python train.py --hidden_size=96 --head_dim=32 --intermediate_size=384 --qk_norm=false --init_std_up=0.033 --lr_head=0.00901 --doc_mask=false --train_tokens=143600000 --dataset="wikipedia_en"
Each number is 500 + 50 x the weight over its row's rms, rounded and kept within 0 to 999. Layers, rows and columns count from 0. Numbers have three digits each. The size before them is the row's rms in percent of the matrix's.

# layer 4 attention output, 96x96, rms 0.171, rows 47-95, columns 0-95
098:463468597532511517462592487388386399495503434515480471426496397459491472455489521501522472552623448548531493502523456545519471533478488536527578513536483463507479445414542488437515496464411597588440538463489550450527567502479472473494502546519389533503525565601553562565573483486491510483
084:465481514551388507494496565389503541553485460476422469527446627544461517439506480506585492498494415502472513497553390534464493468423481436482454489500528539520584446516531497532512522531451569594439490516608446517431467516426519527536462502483551488490567411515598573427489459529501494609
092:476430533448494583508528485501518438454512551508534424454493561518516496572502427508422492490448442623481522472496526429416466481586518459486477416462470500516424493482468495520453477463418442438569621525473413494546585557558484518527468519492430511477503640583442553500509552427420491527
109:428520565527556436476386444491508400506538427475510524486455493521463461481490464478520510451368505492493474419413528522608459467491523480507522507367556446511470522532516531556505536573530531545453451478468546613538620468479481540462482523414436472465476642503470545505502490558539532494
088:549478455523523469493494532454466408455524422611489575457459449554477524471595509421518580575455532548514490547517510540423552474406450426489484521470462468508509447604542478545538512459525500568514445512435492446499536392412483456558400583529466422431443555496510502555537447474470518577
104:501502522532479564531573572486567485505482325504443435527485407514546504487571464544507561491520434480492375437523571488522482523492516528501461518409539513547539479503481581516401485477510479578474532507520565533482497542579525478573587580411459536478623545472423468502443512438462478495
113:486468430429530545466524618525603531420491450494512399496472552415555534497534416524507566451461612534560497502515569490470518469524492497486466597488498408554461523582462474473520408473447430483477451526413560497481493560509535492490575521454524446424492453610578476545442487444455491487
095:425451480523491418522528490432479605562465517467575584475473551490453466461401568450493510520488568485491570494499455550556500396493514448450428576502447463481522522508487512458486432473569569469458421520446576482430550408530584556489573547504527545464623505498415468446518520534442554452
110:407572492509426474464482515478572507552512544465490493505510461464513495506500496563561502520447527507503493491491550404499534480566553449391472477504488471476479522525411468450482522534514413501507511512463460340516480593471533488495444483440438627559448470596473383550424544569369501486
097:527580515487475421506658475459509474469406496537564470488509583536569439495524590499516502482524502446503471556571588518527523505493558533434512509443506569511466497516499592509503476459452460512570451556581536426486538508495418486499557439474560483423525470606418412485583503551595560505
110:449470475578519427426445507422449519518500447558619465561519503416492520620517556491502531471478547479552556479477487514449546519533504499440527509508449490516502529550418487442402431501511533461442451498438435534597495613503459495477508492407519493485500489539620547553495427443386476581
093:539532468466557530454586503577517539573566467430532510551486510465521392534456551577553529419493487475581511542406490504520571464455546462516459557556526450501560433504469466474530502537578498488489499531466499478494317596405486526397540497460482458502506525486452472441496471510514480368
093:474495628487620515531456426484531534428446531488456554407468621496459573577481553485465572481417559531507484499520496506470521569533453555514511514368497558546511543476475613512546585557489463500464606509476445609503510502475485490472520478454547471495508475509532546401497558530525543468
093:551480459418519507488521549528445419493538497510551419647434515500501453548456507545509486542452501530468491518490518559520558482500544522411569529417511466523441437413500582503497493502604566559517517587470550439495411542558455486460519414434653517466559490509514469486567501475577555466
109:434393503479497439467433508553554469509548440503487529446515490403517408478528503543496454449492491485447394528511429499532534582455559520504603470567451502559574597479509576539490483568570467476512508533392549466538551445527523482505565493487407531457544555519511666527520456524537499474
088:512561521566548505501538431525460538476593433555488525507500517448478502478446418430523507558461524542483525435526542455430559562500486468408518586545536498538413472535438561488456554476460462527610515582487509469518466445528424611480441446501521426400516576503545529395501423487570416514
093:411499599466553536500501464494495485594449503424470545630481497477510567466493526432461483430463427488471579505411521468529477561483494454546481486508487460567526559488361463470480472487539462440619573514470546526601515526541459466596515440442513446509561510452432571420528543480455511510
102:589504483511494459495480521435391445496547488480550565571525453441468526486459502564577514518579554546427487538511422483458520484554554566436559460527559494538581550517528483446464513468439544564425427579460483508556469539388429490486487571446581574446592540531501462471451403553532496544
101:478509526421527437465493480477533518533517564460488524510529544511495563574585451480522460475381483536501558479433480534559536526494495609505468525367563488513516630506404522505578436567540471603420510470571512587548365553504515421509507518488483507537543500547511566442517540557512504502
096:507498544611584426532419519481623481591565414554437603467508561460536428484532479537511563474395474464518456437498465536507547495520454508487413497489517413475487456555450488454443507543574515500433434418451580519547509594516538425441508456547530493465536499450546525519459490526510535435
093:494593511494486539502440660519553582474480489548422487458491598444509475491473474527480457521462434504499570566479486513517594496426405504540541527514568516487410502495402508486545362569522426475411461506547532572554484492517475526472447463445498528445452551470510501573593514544479437493
082:566615559552466496445485517498545507467559409504524495619522480493540540546520494463570505445487453505471499458408508452542519569498491513456524546562484463496519487516603594477384408476492454478535430513561509537487610518490443492583444524469411520549552488558458545484560452610483593503
104:564479471486540467494638500476592549486537555453360484544437535522479605504463499536527473539484564463511483546541553453522435518455440467565517503365479511491421435511433514507556491476432486511451478403520554499561545501479470457638471481508567473425484431478506497451498488421459475555
097:547511475457499518504422480468465449485436482527497509481491550558485534443498473516605503543398385457535455482478478466414596468512516442553464476500455572569447434515514454448475481474487386398541533533475561557431501440522488534526518496542507533399446426544402514566542465465623536572
109:550585542479486530457448463465543473435549507447553400494485457564503462464495460516478543533475508516515492579370500533507461433478369423576488490470517465452469463489500466458494529593562521483485489417423426510505482527511372481465411490362408499469476401444514489492531480518457552464
096:419464628466499493473411463459505480560472586443486493543498537524477486526519531486534366528492440397505494521521475488553494506431527504514491475507476562471482573441618444564603461481529529549474578545411518499557538470523410533483559536498513491520480571552472465550576623479472595537
101:482484510532447457545452441432500451549578522489576513389557473475505506442520460504490528414471496514495456596514508474447570535463536512481494528400471555416549534515484392539498475477469436448436452435462538499504407488475510369479519391528461420467536529521541465347546458480527525449
097:477529537523541465474474488470570527460438583509451455403477360537545468583510561456452515456455535439500481491508537481469479501528506518519554497446543599550449521517544582593454500476523450511478528512526465510483486351560563514544551448539489447570516466596626506436499498520587507399
114:465494521497466460424454500430504508523497489492469489522541409506429541554445554538429465426570533482537475541477418454556509513557585498436527443545548479510487568453466503492463443437451544458373559485491433499531459444486505458439641424426521380442520518469465526454491428596519576464
089:466543597524534479500488474451435524438492489581497439510493559480480477401525449513522431496525566504456582499524561467449470516476480519492507490493480584495527506510601546576524401585590492566534488468543505467506521526492497619611504574487556473437367606462506571476493497488617489452
080:527520412455523425509591544459581531400397492555414559481473513480510483499484506592564547499543431478491444543555465477447617505481525485461501527499514504571490492538468545509416463415526427545445476573503578498576431535483465469589442580484536567455487444573473584468504551520477472562
097:454555507487521587452475494478559544465404500464497476408546516476497501456491503461509422514426446408492497507513461450478517500448543452542444469474510576603490445430611594404452487470406504502460460478472549411474398495502465425369467499440435457484511476520508564486486520505437396515
111:450557460573505522463498445495510554449498551466582542501500439590511492479482454522540427503493561532440530596507487503582442460533502487579525487565561505525420450453595526659550485593545546496462494546524502537554553559496408459480531537585506556553547550554554493521482421532456591561
092:447493535484461497516511498523421536446536460512527545530491448439487524504552483520567521427442501481533512586558440487482518518507496549519568578525491446485514529389583551512547597384414497615504458494584564544506591548479520460472491475466557490623551495498405442418548434476603500508
104:464421512521508480483493516516404524463496496530531543498531441464476551479503477574560500592478462508436486424451497539516474495536560517525516439473482458553481445453546432497583510542431500461524522527520522462512524487490595534467370457597517361441517528589433427547326473553504491579
105:511519546511491490525466481646462508502500397546448593499508489443542390441417452479418559392452557531488492523462513473476547536486462490448548557448530433516463516541502433532456460450498585637535527464454540561479512458508472529518495540626470486555460559569532581497537435475509543477
099:492574479498531493427393570565477493518465534549534430497519433553491485398564596561488562510557424521537511595534587474572510424433581496457524425495487493475461555491537485481562514554518515466472531614555445509473441425463542530429451558422496451462568481430444549473482530551511559531
089:509503485516574518442477543477388485489489538553548425502474454515470529465492538550518471449499530482503482504425584501405482468527498392425549494466457463488476544520509434561517546563595558436552430556444562448618563575481458541514529518497533440455524528451468512592501636495540518624
106:363439479516477497545490521444433506547526489479430488505511491511562520501526485455519522482566492536487377451548403433590511514597522440464579551497445516572585545493512527579518460479518476550466527543509503613465401546563480464520489475537459634472472485444608525544569537525537455507
102:586449509510520461465417480490481503558555416487548487468436467401586588472449548470546585557530540438500520532506473527550565551456433471618588456552435514565477499526501483498547466486557556477518478555530588465530439621468532555534590577510446511505529431523493552580478532478530432483
101:416478485462600471504599523539524547539516510442482591550431495455500433553454525496492603529511538464478567476511443493543444438501611529593455504549618460479433477519404474476458520489512447475504515525493493523499562451457557582465509432470507396464444415562490511476479390541490467582
093:510526539508567503585543524541582511437505504525502513463499488449542428519417535514418544483620519424441497475553503489548522499574488570525500534507403456411526551549578431447449500533506518502426428463400442568473516538489556536488488452450575516387550508556526483456641512484439553485
104:404465565474497495549504466482478587532478479457436561499525544420505556430543558509505488531476462461512514558582360506440540510502552465519521597550539610480584484465576492475454505588461433582527560456467464553606519471518396474481507451462519486492530514463398550433561479506447476453
100:509536523548547445474543419487586555419468514494498444520492531461575528566525479463499421518494544512427431603514380413497506530557575491433536429519498547545445560491551535547546507651540532496450509475408503411468476431465449494482533482495523434506497478438487570474470495416581481571
095:499528574508479482428504526445532457465477414539585469590506512485550502597472519405426555456456488508532525523417523508429596573558494484511540559501547435605562546557433537452457442526465398452491502543505448480485447587479487584479525582473488480501477482429539474445522401523440496591
092:478512497510400490423521490521493418528482567414509493479506401450481451377630446533395441540639513495509556484549486494544550503456535515526546507498512401422504544568493574493435472571540489469546536519466511481524473492482504596503528464508525500497467562507477531563465378462426550552
107:477549497505457482473429482510555457558527412528501498548435520499533486509482449418487546495497523583467562510488483535452577529433512505574448547497497536521523470469460479508461466455447466463519468575538451488549544520406485461631542532433487568420576506526362492455389377412557406498
117:344498605413489455497597528507525466443467493462429458517501524418488531549565560512508521484491472538514542475516467406517552478475449496453595537421542478444510491544403477479483470424488464491493599452564522537521515487402442484403538458430577538524457536489403496458439552449472468519
101:532616551496521442475385493462468536493549548528518560555516457526524439543475542521525537513502565571455452472512450483462566483471466522543593493389644552497497551476480433491480500503552515543471559445492474612519469445528510537458554424461507524444417460572497506502432352526475473562